Weights of a small transformer language model.
Architecture: RMSNorm before each block, rotary positions, no biases in attention or MLP, tied embeddings, normalized queries and keys, local attention windows, value residuals, skips across layers.
Training: a variant of Muon for these matrices, 124M tokens, 4241 steps.
Each number is 128 + 32 x the weight over its row's rms, rounded and kept within 0 to 255. Layers, rows and columns count from 0. The size above them is the row's rms in percent of the matrix's.

# layer 5 MLP down (transposed), 512x128, rms 0.228, rows 159-171, columns 0-127
size [102  96  95 104 110  92  99 119  96 100 112 100 117]
[[176 138 195 138  96 151  92 181 144 169 147 167 158 139 139 133  84 122  99 137 154 116 161  89 132 113 114 149 185 174  45 130 146 108 158 150 164 122 174 123  68 180 126 105 194 154 126 133  41  97  74 144 137 123 143 141  50 144  92 147  76 130  81 138  88 137 146 128 104 118  84 125  91 141 107 141 159 125 110  96 132  96 175  98 156  68 167 208 141 117 105 149 147 140 128  99 127  60 111 121 148 126 138 129  93 114 147 148 122  57 108 133 105 110 147  79 100 129 135 113 110 158 136 104 171 110 147 154]
 [148 106  94 146 165  77 154 103 116 189 141 149 111 145 111 155  99  96 125 103 146 173 120 143 107  68 138 162 130  82 115 179 120  68 113 150 160 136 120 126 151 104  95 115 123 107 140 151 209  47 123 153 122  65 137 176  96 141  90 118 143 153  72 133 147 168 136 128 103  85  46 134  89 127  95  94  90  95 102  79 159  55 125 150  82  83  78 104 105 137 125 180 147  72 136 149 138 111 186 149 160 129 134  95  84 122 147  70  46 137 170 139 112 133 128 148 108 131 113 119 124 128 126 140 143 158 136 154]
 [134 116 125 121 128 123 151 103 126 104 125  83 126 140 106 104 194 134 126 133  40  82 126 104 143 137  80 178 110 124 123 138 129  67 111 122  49 124  93 113  78 113 119 164  89 144 118 138 109 124 149 143 147 161 138 138 182 160  73 146 142 136 130 104 146  73 195  77 173 178 140 129 152 111 157 111 145 152 123 168  94 164 175  96  66 141  60 120 161  78 151  81 142 155 133  52 128 102 112 100 124 183 128 111 159  93 186 130 183  94 155 130  94 186 173 147 165 147 134 163 160 151 114 175 141 119 133 125]
 [ 78 132 121 107 145 118 143  95 176 162 176 155 136 134 105 117 122 106 170 153 139 129 131 102 141 144 107 135 148 128 135 136 153 195  92 115 119 129  84 102  83 110 160 183 148 127 160 141 138 145 202 180 102 133 113 145  62  87 231 170 117 104 160  89  84 143 113 144 145 126 161  81  85 123 156 145 148 121 121  67 169 131 128 140  51 149 152 143 113  67 141 122 143 156 136  69 117 126 171 148 168 175 161  65  99 168 114 155 132  83 134 148 154 178 132 156 115 165 129 144  96 105 100 185 171 171  80 138]
 [137 148 122 213 130  76 117 132 141 141 128 125 128 118 141 159 105 184  96  96 117 136 167 154  66 131 196 123 144  89 137  83 126 133 120 140 102 125 183 126 151 140 125 133 178 118 125 207 112 134 114 126  97  84  47 115 189 133 113 117 166 159 151 111 192 118 148 151 152 151 180 111 169 153  82 118 110 144 162 183 106  77  98 181 118 133 145 151 102 122  62 125 144 112 134  88 173 149  98 161 178 106 177 106  83 203 155 109 142 123 148 148 116 100 148 158 112 133  71 165 152 138 180 154 140  85 160 132]
 [167  71 180  77 105 117 138 226 136 172 119 109 108  89 104 202 114 131 129 133 150 134 155 158 127 156 162 142  95  93 181 173 114 128 119 160 143  88 112 136 131  81 115 161  67 179  70 133  66 135 180 105 126  84  70  86 101 166 123 133 164  99 153  57 140 106  93 156 179 139 122 110 141 117 141 126 102 151 127  65 130  97 123  85 104 107 124  87 129 105 143 186 134 115 142 126 134 129 149  96 121 147 103  86 115 145 138 183  83 141 122 202 137 119 107 157 119 130 144 125  46  94 145 113 117 112 132 128]
 [132 113  65 133  78 122 168 102 129 176  88  83 166 121 113 113  99 189 126 137 193  73 143 157 117 118  89  69  98  91 150  60 116 146 140 119 158 127 195 115 126 121 134 127 119  96 148 105 176 110 126  65 122 115 152 105  77 115 192 124  98 162  87 151 147 108 144 147 158 156 130 122 124 128 113 144 137 103 149 116  90 142 146  90 143 140 138  82  83 174 157 205 103 138 125 128 164 120 114 183 150 110 156  75 115 102 155 154 126 102  99 140  58 115  73 147 122  91 145 159 128 157 107 198 115 208 148  89]
 [150 107 152 132 116 153  88 119 152  96 143 156 157  84 105 139 132 109 149 120 114 123 129 108 114 163 156 133  79 101 133 166 124 175  98  90 116 130 110 127  75 182 167 118 112 195 183 180 142 195 149  93 169 105 129  81 157 171 101  70 116 106 129 164 170  64 136 149  73 138 177 111 125  96 124 137 118 147  54 106  75 109  96 151 168 155 119  71  79 116 146  90 125 124 142 122 113 111 133  83 155 184 177 147 156 108  56  67 110  95 111 162 159 116 112 115 100  48 152 111 131 130 143 102 147 155 167 144]
 [136 129 151 167 112 115 116 119 105 204 166 152 166 108 179 114 178  54 119 138 186  71 136 129 146 141  82 159 146  73 127 125 114 146 167 133 117  77  95 100 129 112 127 201 109  65 150 114 138  95 108 139  80 144 183  78 114 194  52 144 124 161 162 145 112 107 149 111 172 149 143 149 119 127 137  93 121 114 125 112 113 102 116  89 109 103 143 103  62 112 207 111 162 147 122  95 134 179 130 111 151 121 174 184 112 123 152 161 167 132  86 128  92 124  84 118 100 136 164 142 141 142 163  96 125  61 150 170]
 [177 161 158 154 163 172 138 167 131  64 168 108 146  94 109 183 175 111 172 153 152  71 131 110  79 129 204 110 161 151 137 166 144  88 173 137 153 139 139 135  85 129 163 138  99  73 137 161 145 110 165 104 147 156  77 148  95 219 121 127 146 167 104 149 117 109 172 168 132  97 119  98 119 158 127 150  95 156 180 146 117 106 141 106 153 158 147 152 132 152 125  88  99  93  91 109 126 185  85  93 132  99 124 156  89 147  79  68 154 118 112 136  79 171 102  95  92 123 135  83 126 159  82 111  85 142 141 183]
 [151  91 130 196 144 139  89 125 147  69  77  81 146  36  95 132 199 114 146 104 162 100  98 102 124 169 118 152 135  91  93 163 119 126 179 147 162 127 106 115 136 140 142 100 174 133  71 152 103 138 148 150 108 104 134 116 110 134 127 137 172 127  89 113 126 104 104  87 186 112 107 159 142 175 175  84 146 167 155 142 114 103 150 134 164 140 160  94 115 180 136 118 142 121 159 104 131 154  72 158  87 125 110 116 165  98 162 105  69 169 156 120 147 149  57 124 122 146 142 119 102 213 205 150 135 182 168 120]
 [196 151 166 157 157 141 138 105 181 133 155 130  87  90 123 123 130 143 172 126 135 185 173 141 117  67 191 157 104 171 122 132  91  89  82  80  81 107 105 201 131 154  79 132 137 141 108 102  69 144 139 116  95 210 153 129 133 120 119 113 114 104 138 103 169 180 100 153 129 136  90 172 117 140 113  60 118 167 140 147 107 174 184 156 144 163 101 106 109  70 155  71 110 176 117  84 105  63 163 149 172 108 133 164 125 108 117 125  70 129  98 115 164 129 138 175 108 128 104 120 109 164  96 108 135 113 101 122]
 [115 108 129  44 148 153 122 148 152  69 170 119  99  95 137 168  89  42  83 158 121 105 126 197 153 127 104 104 135  99 120  67 126 135 168 133 125 140 110 119 116 158 183  98  92  86 134  96 203  84 179  82 102 160 108  88 153 221 120 145  74 108 137  87 107 106 145 113 105 157 171 130 180  82 163 115 141  86 122  98 135 161 151 162 159 194 113 180 162  95 153 141 181  96 132 166 152 114 111 133 155  81 134 169 123 135 102 133 132 155 140  90 130 117 118 116 133 130 118 173 128 150 130 114 144 152 149 144]]
# layer 5 MLP up, 512x128, rms 0.207, rows 160-171, columns 0-127
size [ 98  96  99 108  98 100 116  97 103 111  97 109]
[[134 120 164 153  84 108 142  67 136  51 148 142 169  54 145 117 164 148 122 122  79 136  70 117 137 170 113 157 138  54 139 117 106 127 124 172 109 104 131 123 128 145 139  92  54 130  97 101 121 151 144  86 182 192  70 109 144 105 136  69 144 162  99 116 109  76 140  72 153 109 126  91 169 195  97 150 101 147 173 131  87  98 143 123 136  61  88  74 168 184 172  84 131 124 142 127 155  92 201 166 173 116 114 146 128 167 128 113 123 139 145 118 107 128 151 134 118 125 110 146  97  84 147 125 120 124 116 149]
 [127 205 132  98 100 128 164 138 122 133 112 141 123 139 103 131 138 169 149 124  91 134  76 101 130  92 120  84  96  84 158 100 175 130 164 148  98 133  91  77 133 148 120 144 110 127 167 111 134 115 112 121 136 156 107  99  90 140 116  89 143 217 165 115 121 118 217 136  79 193 156 135 223 121 133 173 131 141 109 147 180 128 155 185  88 116 116 145 173  69 176 153 155 169 103 151 107 105 129  61 110 123 132  77 167 163 163 134 125 162 180 138  73 155 128 151 188 162 132 143 125 155  95 139 120 114 160 163]
 [134 158 104 152 105 124  70 127 142 143  93 160 139 157 158 147  23 138 187 133  90 154 142 113 108 118  92 132 155 157  92 123 165 208 172 144 158  90  96 173 136 121 102 118 167 168 175 129  87 152 133 111 162 111 133 120  30  85 138 144 218 103  87  85 125 162 118  85 148 156 194 132 121 111  91 140 189  87 100  98 118 109 168 154 131 119 113 121 171 103 114 150 109  93 132 133  87 166 175 139 123 102 121 111 109 173 164 131 130 109  97 154 108 156 144 101  92 119 122 106 106 165 114  90 128 128  85  94]
 [154 127 155  83 152  91 159 144 106 106 115 134  95 140 153 190 184  95 153  64 171  74 145 160  64 141 147 156  59 112 151  75 139  66 146 171 117  95 161 152 102 146 109 153 123 166 128 181 129 135 146 177 115 147 102  98 148 111 159  91 157  50 138  68 120 136 155 140 139 116 122 147 123 175 115 125 151 156  86 141 131  56 170  84 146  99 116 114 140  78  91  69 110 105 130 137  73 142 176 149 126 111 122 106 141  96 149 170 142 141 111 168  81  89 170 100 123 107  87 161 135 150 166  94 105  90 168 125]
 [105 131 170 139 158 121 131 116 128  64 102 114 123 168 136 121 155  98 177  75  79 171  69 130 118 157  88  85 150 155 151 120 173 153 110 125 119 146  51 115 137 141 132  60 129 137 150 146 123 158 137 136 125 173 141 140 118 147 188 159  89 110 148 180 134 161 161 117 116 138 166 111 160 166 152 110 163 176 121 132 161 126 127 110 126 111  79 189 140 135 115 151  78  70 128 141 153 110 132 130 137  47 203 104  83  98  85 165 183 150 152 102 134  69 126  76  98 144 137 178 159 137  49 148 143 164 157 151]
 [120 111 132 120  76 116 169 112 130  60 101 114 156 156 127 124 126 106 140 187 128 150 110 151  84 173  92 157  78 157 131 108 166 114  93 175 130 113 148 137 162 101 146 160  97 135 123  86 113 148 148  83 111 124 185  82 108 103 137 130 161 145 188  98 209 112 180  92 103 120  91 116 158  62 159 129  97 128 183  81 117 143 125 150 152 141 164 143 127 115 161 135 127 117 131 116 130 109 146 120 131  86 136 151  57 121 132  50  83  92 158  86 164 205 135 155 198 165 128  75 135 179 161 171 101 152 150 100]
 [128 125 138 169 112  84  55 112 150  75 115 131 142 122 146 131 143 135 111 137 126 118 153  91  84 125 104 143 193 172 123 104  74  77 188 187 144 127 120 182 115 137 169 110 117 171 119 150 189 122 147  72 126 116 165 127  50 166  57 149 127 115 129 134 171 124 122 127 148 144 105 119 135 186 130 189 160 126 138 171 176 161 167 141 109 156 138 104 166 120 106 135 191 137 145 169 137 114 106 162 134 124 111 173 133 131  91 143  63 129  84 114 108  87 172 184 145 107 117 130  66 194 103  61 142 112 144 142]
 [143 134 115 129 156 154  76 166 150  70 123  95  94 136 118 127 127 102  60 138 106 150 119  97 156 137 174 150 125 130 103 134 192 135 115 135 172 115 132 133 132  54 131 121  99 168 169 174 118 151 107 187 124 159  71 116 136 178 144 143  93 113 135 155 155 142  57 146 130 149 138 139 143  81 100 128 103 143  87 107 118 184  58 128  92 155 112 181  88 183 138 119 111 110  91 182 123  99 169 164  91 155  60 169 138 102 161 139  89 146 157 148 157 132  34 164 124 134 170 137 111  80 166  89 127  94  92 113]
 [ 89 114 151 119 124 131  79 131 132 171 159 151 141 137 126  57 143 110 144 120 134 154 166 142 178 114  70 175 114  85 124  99 129 184  74 123 137 113 113 110 140 138 158 132 107 131 193 120  89 166 108 169 128 143 141 161 105  82 167  88  75 207 126  85 183 138 124  90 132 182 131 125 143 133 127  77  97  71 134  86 135 174  84 110 112 125 174 134 116 134 170 130  97 150 144 112  89 133 101 135 192 138 135  37 119 129 143 154 158 132  62 133 219 108 115 161 141 134 133 140 138 107 103 157 134 190 111 176]
 [185 151  96 132 114 155 112 101  77 143 122 183 158 185 130 113 129 176 160 100 101 149 106  87 120 139 117 176 128 191 116 110 146  96 143 105 157  91 145  98 111 123  95 134 208 158 178 113 101 150 112  74 153 125 137  78 133 100 112 150 129 151 191 133 111 105 122 133 115 142 118  89 172 184  51 126 159 125 131 134 101 134 193 151 127 156 158  53  93 165 102 137 116 174  66 152 102 120  94 120 172 163 127 132 117 121  83 174 105 113 130 174 147  72 108 126  70 101 178 148  83 185 120 129 108 125 120  81]
 [183 159 147  80 144 153 177 169 172 107 122 113 118 133 120 177 118 106 105 136  58 121 122 148 111 137 170 144 148 137  88 134 114  80 158 126 114 131 104 114  51 102 179 114 145  77 159 107  70 139  46 185 111 195  82 144 102 105 152 165 171  99  90  91  97 166 138 132 138 123 150 165 108 139 108  61  96 106 109  55 126 131 166 141 169 106 145 144  86 108 137 116 114 116  97 148 147 131 116 161 121 106 143 132 131 114 101 111 165 139 121 136 166 130 109 136 177 149 111 155 145  73 169  80 147 202 133 206]
 [145 134 161  92 166  64 164 136 199  76 169 111 159 176 137  78 180  91 121 141  62 196 161 107 111  80 104 113 117 123 160  90 121 139 113 207 160 118 161 169  74 126  70 188 168 123  96 151 108  92 175 128  92 124 109 157 180  98 127  81 113 115 106 102 116 176 162 116 119 117 128 123 154 149 126 112 161 117 151 130 154 142 192 144 157 173 106 119 108 116 173 117 112 144 157 116 120 146 110 136 156  91 130 118 133 177 188  74 123 154  86 112 164 118 172 138 106 106 114 149 135 140 203 155 144 150  99 133]]